{
  "d_model": 640,
  "head_dim": 64,
  "d_mlp": 2560,
  "norm_eps": 1e-05,
  "positions": "rope",
  "qk_norm": true,
  "bias": "none",
  "tie_embeddings": "early",
  "warmup_steps": 57,
  "decay_fraction": 1.0,
  "final_lr_fraction": 0.0,
  "dataset": "wikipedia_en"
}
Each number is 128 + 32 x the weight over its row's rms, rounded and kept within 0 to 255. Layers, rows and columns count from 0. The size above them is the row's rms in percent of the matrix's.

# layer 3 attention key, 640x640, rms 0.0241, rows 403-445, columns 80-159
size [ 49  52  51  51  53  54  55  54  56  57  53  58  56  65  64  61  70  72  68  72  54  88  83 117 119 131 137 139 142 145 142 152 153 154 160 155 154 145 156 159 157 157 158]
[[167  86 128  82  59 171 168 128  95 137 146 161 153 159 156 113 168 160 131 130 150 105 124 173 160 162 146 135 119 132 136 106  94 167 116 106 124 114 136 193 178 110  91 140 168  93 169 103 122 147 143 187 162 180 110 127 169 134 109 134 138 118 112 144 182 137 128 122 149 154 178 131 103 103 153 119 101 106 182 150]
 [183 103 127 172 125 128 145  99  82  97 128 169 105 151 113 162 105 152 118 131 172  94 173  88 131 158  92 150 128 108 125  90 113 181 117 150 143 136 148 186 133  88 144 107  95 184 121 132 180  92  99 127 187 141 110 159 187 111 148 145 132 130 101 172 175  89  53 101 149 154 102 104 123  85 183 155 108 154 146 109]
 [166 145 136 141 159 138  98 126 118 145 153 112 105  83  55 122 110 104 184 155 145 111 142 110 124 176 136 171 151 119 162 141 139 127 140  52 136 188 122 159 140 125  91 101 107  90 157  96 115 138 111  96 102 137 141 126  96 137  97 169 166  96 181 186 184 143  85 162 118  54 169 136  69 100 131  88 136 151 153 117]
 [101 119  90 181  83  81 165  96  92 123  95 158 154 115 108 134 136 141  63  89 113 116  64 123  56  74  91 120 153  93 127 119 124 200 159  59 162  78 107  99 119 167 171 117 163 165 142 172 116 125 152 143 142 141 112 177 236  68 178 163 137 190 126 128 117 131 178 117 199 201 106 121 196 144 160 136 130 153 146 122]
 [141 149  86 166 150 141 194 136 125  81 130 141 117 105  87 100 117 121 127 161 138 146 129 134 101 186 141 109 107 146 131  83  91 147 107 106  83 149  54 110 146  76 108  93 120 181 108  83 155  43  83  84 121  87 133  96 135  98 140 146 121  82 160 133 148 140 148 110  33 113 121 158 183 145 151 129 145 171 143 117]
 [131 127 128  98 141 141 144 166 120  56 129  99 180 221  99 119 177 125 159 174  58 123 119  86 124 156 154 133 124 139 120 164 173 134 114 168 189 169 134 132 142 180 145 130 121 133 162 103 169 126  82 149  90 109 125  29  61 178 104 123 120  95 137 175 176 166 179 157 133 107 178 155 126 124 122  75 109  42 160 133]
 [105 162 163 104 143 117 116 166  89 126  97 128 151  42 158 130 146  98 147 156 123 143 165 160 147 134 120 143 140 182 107 138 191 132 124 133 169 182 156  73 122  67 146 165 136 146 141 163 114  74 167 164 122 106 132 125  64 169 110 126 145 103 145 169 117  84 121 155  69 128 166 124 109 134  92 150 113 138 124 149]
 [171 140 117  81 153 169 163 154  89 119 132 137 166 161 156  78 181 144 125 110 110 137  95 123 153 116 138  97 143 180 120 115 162 141 134 151 164  99  96  88 127  54 121 150 147 140  89 118 121 175 181  37 138  70  93  92 156 154 120 183 203 133 118 114  68 152 126 161  89  90 147 137  59 142 145 185  87  94 165 124]
 [128  51 118 125 139 104 115 143 115 155 140 112 139 101 168 164  76 103 105  92 125  76  81 121 159 117 197  76  79 140 202 108 130 174 142 120 120 135 148 134 162  85 168  49 109 114 155 152 124 181 191 152 135 147  82 118 216 141  99  95 108 203 146  58 146 108 119 102 148 130 119 125 160 152 114 139  86  92  54 139]
 [118  81  93 198 171 152 168 135 149  98 133 152 143  87 143  73 156  96 149 190 116 139 198 136 179 136 106 144 124 111 158 123  86  87 103 180 175 118 188 152 176 116 192  87 168  98 117 159 104  77  67 124 121 111 121 112  84 135 108  86 122 119 161 181 133  80  86 134  48 174 169 118 100 133  97 145 156 106 108 128]
 [175 154  93 153 130 104 176 186  97  83 222 130 145 153 192 152 117 118 140 199 157 166 113 170 153 116 108 114 160 165 165 151 190  78 156  99 151 133 168  99 157 108  85 102 122 136  79 180 114 156 163 102 138  91  99 197 147  80 180 140 139 111 162 115 116  91  86 114 117 126 141  91 148 154 127 144 172  77 149 161]
 [127 171 179 117 139 117 170 103 107  90 143 130 122 133 110  99 158 122 148 182  91 123 152 125 170 173 140 151 124 193 112 138 122  79 106 134 153 146 102 102 178  99 102 111 110 101 125 126  89  76  63  74 134 112 110  85  30 160 103 109 153  89 158 156 160 130  96 165  92  98 172 162 121 123  77 130 153 131 215 115]
 [148  90 163 117  95  85 147 111 142 140 148 172  87 137 141 138 156 125  96 127 147 157  59 159 149 131 131  91 134 118 117 126 142  64  61 155 158 103 169  76 156 104 188 137 133 158 151 149 145 173 127  77 191 120 100 157  69 127  91  71 155 103 154 106  79 118 111  84 100  66 120 126 104 115 174 130 125 125 128 131]
 [ 79 151 151 152 145 174  99 128 127  69  76 165 103 118 182 132 154 114 210 154 175 137 131 168 189 164 100 134 120 123 170 178 103  96 118 164 123 103 146 111 166 117  83 127 107 117 135 162 102 134  45  99 122 161 140 126 112 160 110 130 136  91 140 202 125 155  87  92 133 144 168 160 149 131 129 149 160 184 125 153]
 [193 101 111 185  94 120 203 101 122 175  93 127 145 196 112 113 129 147  99 170  88 127 202 131 135  38 157  49 107 176 134  84 117 116 143 155 138 155 176 135 137  73 160 175 150 137 109 141 107  57  85 120 169 164 125 143  79 155 155 173 135 117  89 185 112  88 139 139  42 138 122 180 171 127 152 118 113 133 187 132]
 [142 129 125 134 148 152  89  68 115 126  76 123 139 134 141 123 202 170 124  62 144 175  72 168  65  90 137 190 145 112  73 128  62 147 123 144 120 139  60 100 157 142 100  84 127  81 161 137 165 163 145 128 138 132 138 156  90  73 150 159 117 163 117 152 131 164 163 146  74 104  87 147  96 121 134 124 155 139 205 143]
 [117 129  91 143 133 134 157  81  76 104 139 141 186  99 184 103 186 147 125 121 106 175 133 173 119 129 190 161 130 123  83  76 120 166 122 156  90 105 134  99 116 111  59 115 129 129  92 155  98 105 174 116 128 157 176 126 172 108 172 149 204 153  96 148 155 118 171 156 116  76  83  98 144 163 115 142 120 151 134 152]
 [108 103 109  97 119 118 176 159 189  79 100 113  58 103 123 113 160 161 146 233 121  87 210 112 160  74 144 151 142  90 118 158 144  94  90 156  95 110 171 120 126 151 125 108 163 157 176 139 120 136 144 101  95 120 119 135  37 135 123  96 154  72 185 156 119 135  79 107 150 115 164 184 173 123  88 123 140 109 142 105]
 [149 183 176  37 124 153 160 143 113 170 140  79 155 155 108 132 128 149 108 102  89 176  45 124 196 144  92  79 146  92 169  92 150 165  73 147 173 112 120 103  98  87  60 124  92 152  85 143  86  97 151 161 124 118 132 108 119 165 121 128 122 109 193 166 101 103 147 149 144  94  99 110 134 127 106 127 149 128 159  61]
 [149 101  14 125 127  97 104 178  99 112 138  92 197  82 134 115 202 158 135 145 135 132 135 150 102  92 139 219 192 122 131 119  80 161  99 142 130 167 137 138 155 114 187 119 151 199 140 122 138 147 100 134 123 124 162 138 109 157 143 147 107  80 145  91 138 133 100 121 113 129 145 116  72 163 132 139 126  91 115 156]
 [144 164 156  86 175 120 114 204 152 162 152 141 100 127 117 155  58 111 120  93 105 157 140 135 124 163 139 130 126 140 137 128 102 117 105  84 190 165 104  46  76 129  58 157 116 145  94 149 186 150 192 142 117 136 126 127 158 127 153  90 138  99 156 120 146 116 133  74 171 140 133 145  67 174 155  99 146 120 161 128]
 [119 116  92 113 156 105 166 116 137 191 187 157 119 148 179 161 139 123 112 202 115 193  84 167 125 161 152  92 195 119 168 101  96 118 204 114 152  83 114  73  64 188 111 127 127 106  97 140 140 132 191 169  99 131 103  72 221 148 114 117 174 126 154 128 132  96 139 162 107 107 192 107 140 176 154  70 141 103 130 128]
 [ 67 122  91 165 155 121  96 131 139 140 168 157 120 108 154 113 114 133 141 140 113 176  84 107 146 129 164 164 171 118 165 158 165 152 176 108 131  97  91  90 112 187 110  99  84 165 148 125 169 156 151 157 106 160 152 162 165 161 128  73 121  83 143  90  85 156  63 129 123 120 131 159  77 166 137 146 186 110 111 137]
 [ 99 120 133  77 138 134 120  83 128 139 107 253 129 118 141 101 128 140 146  76 180 170 150 152  98  97 111 122 107 153 106 141 133 116 192  96 139 138 138 116 167 203  89 132 143 129 106 124 135 119 212 117 115 128 142  75  97 104 174 113 139 158  99 169 111 121 123 170 103  49 163 123 190 182 143  95 106 151 167 149]
 [121 124 154 144 139 109 145  93 114 116 163 108  59 129 124 115 123 113 132 100 155  67 171  57 218  92 139  81 126 145 142 119  93 140 135 144 156 148 141 126 126 113 130 149 116  91 136 105 145  89 203  82 149 135 155 145 155  99 155 152  90 102 146  99 133  69  80 162 124 207  93  95 148 106 128 101 116 118  75 139]
 [ 93 138 184 134 141 163 147 101 193  88 120  27 138 136 163 128 122 138 174  84 122 131 196 127 135 115  88 116 127 149 135 152 112 110 123 114 133 117  95 126 118 115 160  55 104 100 112 119 107 151 106 125 104 105 171  88 160 134  86 110 129 100  72 111 109 177 161 105 142  86 130 138 143 136  90 131 131 130  51 153]
 [111 130  60 130 155 101 132 142 123 151 173 148  72 134  82 151 137 157 162  56  98 141  97 144 195 153 115 154 140 131 131 134 144 126 137 105 166 123 134 122 119 183 160 133 113 125 162  82 130 208 134 149 104 141 110 140 117 146 144 133 134 131 151  74 147 182 100  68 132 124 108 144 125  69 134 141 102 134 144 142]
 [177 128 173 164 129 120 162  43 189 151 134 110 111 146 127 139 143 135  82  99 203 171 193 135 110 130 120 149 100  91 111 132 124 153  92 129 105 138 114 132 159 101 152 121 107 148 192 137  93 136 210 122 161 133 127 223 113  85 158 113 173  78 146 164 123 128 158 151 101 140  99 103 106 119 106 102 111 119 184 141]
 [117 111 131 129 119  97  99 151  88 117 136  61 108 154 120 114 101 163 125 150 162 120 145 135 133 121 111  94 125  46 116 154 126 111 102 136 108  74 116 122 139  47 104 129 138  86  92 137 103 110 169 123 107 157 156 114 101 118 110 135 131  99 138 191 133 139 169 148 135 114 110 136 138 157 129 101 134 110 107 108]
 [159 119 169 119 163 138 121 112 111 143 153 139 135 111 124 118 153 103  28 141 147  82  78 104  92 168 155  99 178 162 141 137 111 154 225 115 134 164 123 117 162 163 133 147  79 134 121 155 115 177 202 106 150 115 143 146 166  98  85 128  63 104 138 119 140 133  98  61  92 150 110 155 126  86 108 117 120 134 100 135]
 [140 125  98 147 119 138 119 113  91 172 107  75 105 156 115 138 185 134 130 104 185 169  65 117 124  78 180 110 152 108 126  27 115 135 101 140 126 170 117 123 144  92 139 135  95 160 109 126 125  86  84 134 128  98 137  86 113 151 135 118 180 108 132 136 102  99 114 161 112  63 121 130 181  86 123 132 105 155 174 155]
 [111 131 141 172  89 114 116 129  81 151 141 189 121 140 150 149 170 119  95 190 154 119  91 115 137 133 137 101 128  94 138 235 123 115  72 127 144  84 166 109 139 155 146 156 148 142 141 143 157 113  91 127 112 141 116 109 112 152 164  79 158 144  84 129 140 183 156  99 216  80 144 201 119 118 161 150 120 119 152 109]
 [128 116 107 121 168 130 170 116  45 161 107 115 104  97 122 139 118 159 116  34 170 179 119 160 126 111 207 125 140  94 144 184 153 121 186  98 150 209 120 134 137 203  99 186 141 164 150 110 187 174 145 130 141 134 108 166 119 145  84  85 203  77 133 109 130 128  92 156 158  31 106 125 144 124  86 143 122 123 186 139]
 [106 119 138 125  74 129 170 172 209 107 131 142 174 146  98 133 176 149  68 149 151 149 100 139 145  95  99 144 111 132 126 150 124 119  96 138 108 158 129 114 157  96 122 132 126 166  89 106 136  41 121 139 114 118 127 135 109 106 133 128 232 139 149 175 143 163 141 133 119 151 101 137 146 145 130 117 145 132 139 129]
 [152 138 140 119 134 109 125  92 203  85  81 185 176 125 110 139 117 145 211 112 139 124 144 120 172 149 127 112 144 118 131  87 163 127 127 172 127  85 134 121 108 155 135 153 107 131 125 113 171 159 150 107 132 116 143 113 105 125 119 128 124 114 165 180 126 106 131 103  93 100 103 137 131 152  94  89 148 133 167 103]
 [151 125 124  76 136 112 110 154  72 124 127 202  75 131 137 144 146 141 151 146 142 140 199 132 128 184  87 137 201 109 137 124 140 140 184 145 141 102 138 145 192 110 127 104  78 129 134 153 113  82 187 120 138 137 101 133 161 110 147 144 115 141 102 145 144 142 152 106 132 238  70 133 136 128 140 149 119 131 165 126]
 [107 130 122 102 107 141 106 138 111 148 179 145  78 132 135 108 105 112 113 140  78 180 209 102 142 137 161 174 102 107 139 147 101 162 168 133  78  65 100 142 144 232 137  92 136 134 162 127 156 185 155 132 113 137  77 144 141 135 108 139  11 154 119 157 106 101 102 153 121  75 116 157 118  81 141 154 125 105 132 153]
 [152 114 118 104 162 116 114 183  68 157  75 199 132 119 108 140 126 115 131 100 131 109 134 130  86 135 122 137 164 118 139 208 157 170  92 124 159 123 156 124  82  93 153 135 116 136 122 117 136 181  39 102 119 189 160 167 127 131 138 115  84 133 118 139 109  62 143 127 107  81 124 139 131  92 155 164 128 113  44 127]
 [101 146 132 166 125  96 137 168 123  87 103 220 136 120 151 122 166 160 203 175 140 158  69 123 181  69 143 100  65 214 155 104  95 127 187 139 111 120 108 138 153 216 139 126 139  83 135 148 152  89 136  93 178 137 163 154 169 135 138 134 111 176 113 132 104 139 111  65 133 149 100 155 153 127 149 145 168 124 106 125]
 [130 115 124 170 191 129 126 118 100 157 131 146 165 123 141 162 145 157 115 171 103 111 162 144 169  88 166 139 137 154 126  99 109 149 166 151 121  51  93 124 131 118 160 165 115  90 127 100 132 116  44 154 184 102 130 113 142 111  79 156 137 116 134  85 119 152 132 169 145 140 141 123 137 177 140 128 150 138 234 129]
 [137 128 146  96 119 133 112 158  54  92 174  54 133 124 134 148 123 152 118 145  64 135 151 173 102 139 139 142 115 136 112  95 113 140 114 107 165 169 161 124 132 225 137 167 141 124 121 125  73 138 168 147 107 140 147  65 100 140 186 140  69 105 129 148 131 152 121 183 152 126  93  99 151 122  96 136 130 128 119 146]
 [146 158 105 112 150 137 153 181  95 109 149  77  75 124 129 110 128 142 174  72 151 132 205 100 109  92 155 120 131 162  95 155 116 101 122  88 128 150 141 115 147  74 129 109 151 137  93 130 102 134 142 133 111 148 179 112 112 154  40 158 197  49 130  50 143 126 116 105  86 111 145 164 135 108 139 127  98 120 156 123]
 [134 135 104 169 132 131 186 156  87 111  93 167  78 131 175 144 111 153 154  93  95 109 148 186 122 112 128 105 173 132 150 117 133 106 171 130 107  87 144 111 117  71 142  79 144 133 155 129 140 124 118 131 109 169  54 161 124 138 110  98 137 129 169  97 116 177 109 183 119 137 128  91 124 115 111 157 126 147 115 141]]
# layer 3 attention query, 640x640, rms 0.0241, rows 404-445, columns 80-159
size [ 57  56  57  59  55  58  61  57  70  58  71  66  66  78  72  77  73  66 106 125 100  87 107 111 115 119 118 118 120 122 121 119 123 127 119 124 121 125 126 123 120 122]
[[ 65 132 103  73 126 223 144 148 114 132 171  97 166 121 113 164 152 143 155  62 103 118  83 156  71 126 120 143 103 141 106 131 116 108 115 132 194 208 153  60 175 139 105  95 143  75 101 133 116 184 152 146 121 135 158 100 159  78  90 100 158  83  97 129 131  91 109 148  72 119 135 138 143 141 121 126 120 160 130 141]
 [152 133 103 177 108  67 171 159 119  77  98 161 146 115 154 137  88 142 126  60 106 123 104 152 118 152 149  96 226 108 129 122  97 132  95  74 100  83 131 110  80 156  80 199 144 169  98 166 115 127 137 167 138 131 148  82 144 163 147 100 115 131  89  90 144 113 114 144 146 190  99  94 156 232 106 129 197 113 146 109]
 [ 97 154 137  97 140 142  74 100 128  94 131 128 152  86 169 172 149 101 176 122 128 133  88 164 185 208 153 138 144 182 156 165 112 178 122 158 143 190 165 123  75  66 166 116 144 127  76  74 170  61  94 159 118 148 130  99 166  66  97  87 108  99 100 136 102 162  83  98  95  70  60 133 104 106 109 110 164 118 154 105]
 [126 137 182 124 118 101 111 188 142 148 156  91 137 123 127 124 192 155 115  33 149 104 113 155 124 117 124 118 112  76 114 103 122 192 153 139 190 116 142 176 128 161 112 116 131 156 111  75 137  72 118 152  99 126 129  96 116 142  99 158 124 130 147 174  97 125  93 186 159 157 142 111  76  98 133 154  76  73 114 105]
 [ 94 128 202 168 130  85 134 155 106 179 136 165  71 135 124 145 119 147  82 168 167 113 151 120 141 127 128 121 185 120 136 112 126 137 129  76 122 138 109 123 103 100 127 131 140 112  86 143 177 114 117 102 127 130 154 120 134  89 154  89 101  99 128 146 150 122  65  78 144 108 149  64 206 109 149 130 159 176 162 149]
 [158 102 149 128 102 141 121 113 156 146 104 147 136 149 119  84 157 173 171 145 117  81 173 116 101 119 118 137 169 174 124 207 105 146 139  76  83  51 168 118 152 147 144 129 119 137 115 115  75 158 188 122 160 155 119 170 118 154 119  97 138 127 146 153 114 206 136 147 112 117 136 114  98 162 135 101 144  79 148 111]
 [ 60 142 125 121 112 132 153  94  95 146 129 119 132 199 113 149  65  83 125 148 100  76 152 170 190 102 135 131 113 130 124 131  84 153  94 176  98  53 118 130 137  38  92 172 101 139  80 110 123 207 153 136 140 169 119 137 123 131 114 133  64 195 173 115 138 186 157 158 133  58 124 142 142 152 127 145 171 178 105 120]
 [ 89 149  58 142 138 120  71 134 119 208 193 171 140 175  90 145  91 110 110 138  62 156 154 121 139 141 102 119  71 177 116 167 143 121 140 129 169 167  90 143  67 157 139 179 182 105 101 115 148 141 112 132  93  92 114 115 154 122 116  99 167 171 112  90  64 102 175 151  80 157 129 158 122 151 151 119 130 162 123 121]
 [152 161 122 151 121  65 141 155 142  70 133 169 165 106 113 163 120 164 168 160  81 114 123 132 147 100 146 126 113 139 114 135  95 105 157 161 166 113 119 128 121 175  95 117 114 160 150 114 130 115 148 146 140  99 155  98  85 124 195 102 108 155 133 130 130 126 156 165 117 150 162  83 136 114 122  73 148 144 149 142]
 [ 95  63 142 134 168 172 109 118 144  98  88 127 184 113 154 164  98  89  94 113  46 147 126 175 127 117 139 155  80 130  83  94  95 102  66 120  74  99 174  81 148 142 124 151  86 148 154 127  53 147 174 158 101 139 166 121  51 114 193 154 127 138  88  81 146 145 131 134 145 133 172 159 156 153 113 149 156 147 115 140]
 [141 118  69 134 121  90 173 149  93  95 120 165 138 174 108 136  99 152 130  96 202 120 111  92 102 115 155 175 150 126 153 146  98 129 138 138  92  82 148 159 112  55 139 111 135 167 130 119 117 122  58 139 153 131 143 112 112 130 124 132 109 105 179 179 150 155 110 138 144 133 109 146 168 178 122 111 157 140  89 191]
 [165  54 117 150 113 131 134  23 110 156 151 117 167 177 148 122 119 183  75 153  90 189 160 160 149  82  72 153  92 157 149 161  92 178 155 106 101 167 157 125 123 136 141 104 113 185 172 132 141 163 111 168 191 126 129 242  71  83 115 171 118 125 139 138 100 167 132 150  93  92 128 124 115 127 105 113 120 144 127  98]
 [114  95 123 135 102 137 180  97 145 115 117 142 176  95 177 134 140 120 137 148 154 105 167 161  89 125 136 118  93 214 176 183 182 132 101  92  85 169 136 122 104 121  52 119 122 107  98 126 165 180 112 100 127 124 124 139 134 133 110 140 172 124 146 161  83 198 129 124 125 195 172 105  81  88 149 138 156 146 156 170]
 [145 118 167  71 139 162 103 104 186  89 123 158 112 118  93 132 157 155 143 171 141 108 181 124 162 128 135 113  74 150 138 136  63  68 102 108 101  98 189 115 189 142 155 137 119 127 151 132  58 174 171 111 186 157 155 115  77  95  93 123 118 118 144  62 138 158 165 102 133 131 116  97  99 146  76 139 154 139 100 165]
 [109 116  57  57 118  69  91 111 131 159 147 127  76  83 151  78 103 135  89 127 132  75 168 208 110 105  90 177 171 109 160 160 154  89  45 118 105 132 152 106 164 140 132 116 165  84 112 132 150  97 119 132 116 157 144 192 113 168  82  85 129 155 108 130 122 162 127 105 136 133 137 190  77 125 168 129  11  99 154  70]
 [ 85 124 105  85  93 145  99  83  62 127 147 160 150 124  91 168 132 132  94 197 124 123 170 105 142 153 184 146 161 181  47 103 116 138 153 108 196 111 123  98  87 124 167 110 166 142 117 158 103 117 109 176 107 105 130 176 211 165  58 146 140 103  96 166 138 153 144 128 127  83 169 115 230 152 106 117 137 154 178 140]
 [252 130 119 129 194 103  98 178 166 112 106 133  93 166 101 146 167 109 160 115 101 150 135 119 123  94 116 167 133  85 144 137  76  34 133 147 166  98  65 132 147  56 134 129 151 151 116 117  96  74  92 130 132 173 165  64 121 146 154 135 118 109  88 152 152  89 111 139 120 156 142  43 175 159 144 120 133 123 142 151]
 [127 130 167 113 126 125 146 129 129 153 170  80 116 132 124 121 102  82 126  81 111 148 115 137 141 110 157 132 149 111 122 150  97 122 163 127 111 133 122 130 106 123 216 104 116 134 173  84 130 157  91 133 149 169 147 132 180 103 134 105  96 113 143  85 119 158 152 103 134 118 117 154 146 107 154 101 115 146 134  96]
 [137  92 128 120 151 107 138 165 116 163 120  79 138 159 146 173 104 140 103  94 112 194  45 107 158 151 132  91 198 133 128  76 125 136  91 177 122 158  74 110 121 153 127 145  89 145  91 101 135 130 136 134  83 151 143  87 145 126 141  96 159 125 129 113 132 103 120 198 141 107 128  84  91 148  67 117 138 103 113 131]
 [166 164 122 131 103 135 112 103 146 155 161 115  92 121 138  95 121  79 113 146 157 106 113 181 137 118 108 132 134  87 110 160 147 139 122  94 137  92 132 168 149  89 192 157 177  34  91 150  99  73 148  98 133 112 114 132 164 119 151  78 148 151 129 179 122 112 129 151 123 127 106 138 141  93 189 149 132 168 171 120]
 [149 156  76 156 100 130 124 179 123 124 154 143 134 135 174 120 101 134 126  87 113 154 101  72 176 195 114 134 121 114 118  76 169 169 136 248 155 134 110 156  84 137 122  93 140 156 168 167 109 109 125 130 161 165 170 107 146  88 175 162 135  85  77 110 148 154 107 147 113 149 179  82 131 159 114 129 131 139 124 129]
 [139  92 164 165 134  92 107 117 116  29 117  98 112 168 191 190 186 147 163 126  82 127 147 126 114 122 150 174  90 108 116 135 100 144 109 123 112 143 133 159 114 122 111 168 101 192 132 102 163 129  98 163 121 122 140 149  77 119 123 105 158  97 174 156 112 134  71 127 124 142 149 147 119 123 100 176 105 140 110 121]
 [ 96 132 158 177  96 103 170 110 132 166 187 133 106 121  83 147  99 133 127 135 149  68 127  32 142  89 105 132 131 188 124 140  88 117 216  93 115 122 141 165 109 164 139 144  94 105  76 144 112  74 147 155 144  91 172 159  84 149 173  89 112 136 145 129 115  79  97 153  78  78 155 118 139 140 101 111 166  90 142 142]
 [144 111 130 162 116 153 215 162 195  76 149  91 131 142 124 143 145 147 118 181 108 151  89  71 166  87 136 112  86  89 140 147 183 144 165 139 138  80 137 228 156 109 121 121  96  77 151 113  84 150 154 120 121 124 109 112 136 132 137 175 102  68 127 115 118 142 106 170 123 138 134 144 146  73 110 173 130 100  61 163]
 [ 61 110 119 110 118 195 186 119 160 119 103  51  93 100 101  89 157 121 154 133 102 136 205  75 164 160  77 138 103  95 142 117 128 141 137 123 106 154 165 109 160 138 141 100 141 127 114 139 146 144 145 183 147 144 220 171  85  91  89 130 104 128  73 165 108 123 126 159  95  94 134 124 111 144 127 145 129 130  98  73]
 [ 99 117 129 181 115  73 108 166 122 181  82 151  93 146 143 145  95 163 147 132 155 106 173 105 157 120 135 159 116 115 168 119 150 118  96 151 161 101 104 199  99 137 145 141 201 136 100 164 121 128 134  63 111 147 124 134 119  94 143 141 193 174  93 114 158 142 116  78  90 112  96 126 103 106 137 112 155 106 118 102]
 [128 125 147  94 175 133 139  87 148 133  96 140  96 144  32 113 127 183 106 172 141  50  98 111 137 133 133 115 105 111 117 120  83 109  78 172 114  95 123 138  97 134 158 125 140 139 133 120 142 155 150 119 134 121 136 122 116 152 107  68 111 146 131 113 136 111 136 176 169 153 119  87 140 120 102 139 153 106 165 137]
 [152 137 138  77 154 132 115 163  76 164 137  62 194 145  42 163  76 115 133 156  99  75 153 161 115 149 157 160 116  77  90 168 147 167 178 133 185 140 154  91  89 108 136  93 133 144  90 156  96 146  97 125  66 192 126  77 171 179 144 137 137 112 169 188 126 117 125 172 132 142 163 135 164  78  96  97 172  83 136 174]
 [167 115 132 207 102 132 111 128 166 138 154 112 160 113 160  88 160  94 107  98 165 135 127 171 159 147 148 110 131 219 128 120 148 155  95 113 115 178 168 119 184 131 119 109  89 134 158 110 130 100 120 127  97 189 137 121 187 113 108 147  62 107  84 166 100 127 168  59 121 127 121 135 117  84 132 165 136 136 155 102]
 [144 116 115 104 163 132 155 172 119  95  55 143 182 140 159 162 138 101 115  59 152 107 158  81 139 101 140 135 200 113 103  49 131 113 101 126 123 164  55 112  92 212 129 176 132 144 156 107 100 101 110 135  89 102 137 101 141 210  66 116 113 132 138 119 111 140 132 148 133  80 106 151 171 110 119 116 140 102 175 131]
 [133 132 127 145 188 108 113 134 131 180 138 153 110 124  98 170 144 105 105 145 166 177  94 144 148  57 142 166 116 119 127 152 179 125 114 162  96 127  95  77 178 155 158 124 120  76 133 161 129 111 209  83 142 124 143 125 102 123 164 103 132 103 102 139 143 121 122 159 135 144 139 151 141 151 130 130 105 124 184 136]
 [175 158 139  95 127 114 154 124 189 136  94  95 176 113  75  88  84  80 152 117  72 110 127 146 141 119 148  96 131 114 184 148 135 108 134  66  86 126 142 180 202 140 141 132 140 137 110 187 101 171 153 192 126 138 101 192 110  93 138  71 167 102 141 147 116 132 122 114 122 146 158 137 109 121  96 174 144 109 115 109]
 [105 164 111 113  78 116 177 146 195 132  93 140 195 135 103 102 159 123 117  94 136 173 140 168 136 152 156 143 186 147 165 131 149  81 137 152 157 169 139 119 119 167 136 165 136 117 128  88 214 160 194 129 131 144  75 114  84 103 143 118 100 134 189 133 101 171 102  90 101 185 162 133 106  70 160 161 152  80  97  53]
 [131 128 150  91 150 111 126 100 144  75 152 149 152 134  96 126 129 131 170  84 139 127  69 142  76 123 110  93 105 157  83  76 188 122 151 118 127  92 138  88 146 189 116 126 139 125 102 122 113 114 135 110 118 162 164 142 138 107 102 154 109 172 198 202 108 127 111 110 108  94 105  74 152 139 121 104 147  93 211 181]
 [151 181 108 112 153 158 149  78 144 123 185 216 103 166 145 143 145 137  57 139 127  87 101 142 165 182 144 122 148  82  85 175 141 137 180  77 127 104 120 168 102 119 113 110  81 116 119 129 112 177 103 124 134  73 196 137 143 111 103 104  51 134 169 172 107 124 113 117 127 147 156 164 167  97 148 130 116 118 110 110]
 [117 123  98 106  73  95  79 101  98 113 142 105 145 139 140  88 127 182  79 172 123  81 111 146 123 164 188 110 125  77 104 115 110 132 149 136 116 134 144 113 101 140 121 104 161 175 162  78 175 147  96 147 127 136 174 106 157 151 142 121  57 132 124 166 151 126 135 112 156 109 109 116 124 114 170 110 109 147 101  85]
 [181 151 129 161 171 136 139 161  95 113  91 154 159  84  65 116 119 149 166  84 194 164 183 105  81 104 125 118 135 146 128 126 166 114  94 128  96  78 121 123 143 109 123 132 176 157  95 169 138  70 130 106 142 138 190 162 143 144  98 145 132 156 122 198 137 104 150 164  74 115 140 153  88 150 130 135 143 125 158 169]
 [150 111 150 116  58 151 144 142 153 135 162 162 141 138 197 144 136 167 108  95 129 151 149 176 137 107 153 121 111 174  97 104 111  87 166 142 152 139  68 152 111 126 170 149  89 127 102 125 178  96 155  86 122  88 175 121 130 144 114 136 136 158 139 130  79 106 110  77 125 115 137 124 152 163 154 146  98 120 153 191]
 [ 69 130 125 148 116 161 150 116  99 104 169 109  56 127  89 110 185 115 148 146 123  75 133  98 118 120 174 145  57 127  70 132 127 157 132 102 107  89 106 155 104 172 123 133 166  99 118 147 100 142 170 154 123  90 122 194 144 183 195 123 121 109  66 155 129 156 117 171 135 107 134 103 118 123 147 163 100  99 190 168]
 [147 142 137 128 104 127 131 108 118 102 134 113 140 126 140 116 105 121 120 147 132  68  99 166  98 180 122 141 194 126 116 137 134 138  74 102 114 126 167 113 141 126  93 146 144 131 145  79 109 172  95 105 143  99  74 126 158  91 119 150  76 177 157 154 177 115 103 139 118 150 168  71  86 102 176 141 137 126 167 126]
 [100 107 123 142 114 160 131 106  88  99 162  85  96 114 134  91 188 107 181 123 158 160 153 107 142 144 105 131 137 123  98 184 139 130 179  91 141 114 120 173 120 133 146 111 138 143 101 143 102 129 131 119  91 182 174  82 124 105 138 132 145 133 161 110 175 136 160 100 102 189 123 105 166  90 166 150 113 168 156 103]
 [ 93 119 127 132 197  76 164 172 128 116 111 134 142 118  92 152 149 152 103  97  80  91 153 129 194 135 132 118 107 109 112 162 105 101 114 123 147 136 133 144 133 151 125  99 144 131  97 124 118 128  68 159 130 111 152 136 102 157 102  51 172 151 148 127 186 172 136 157 105 225 140 150 120  98 125 205  91 143 169 121]]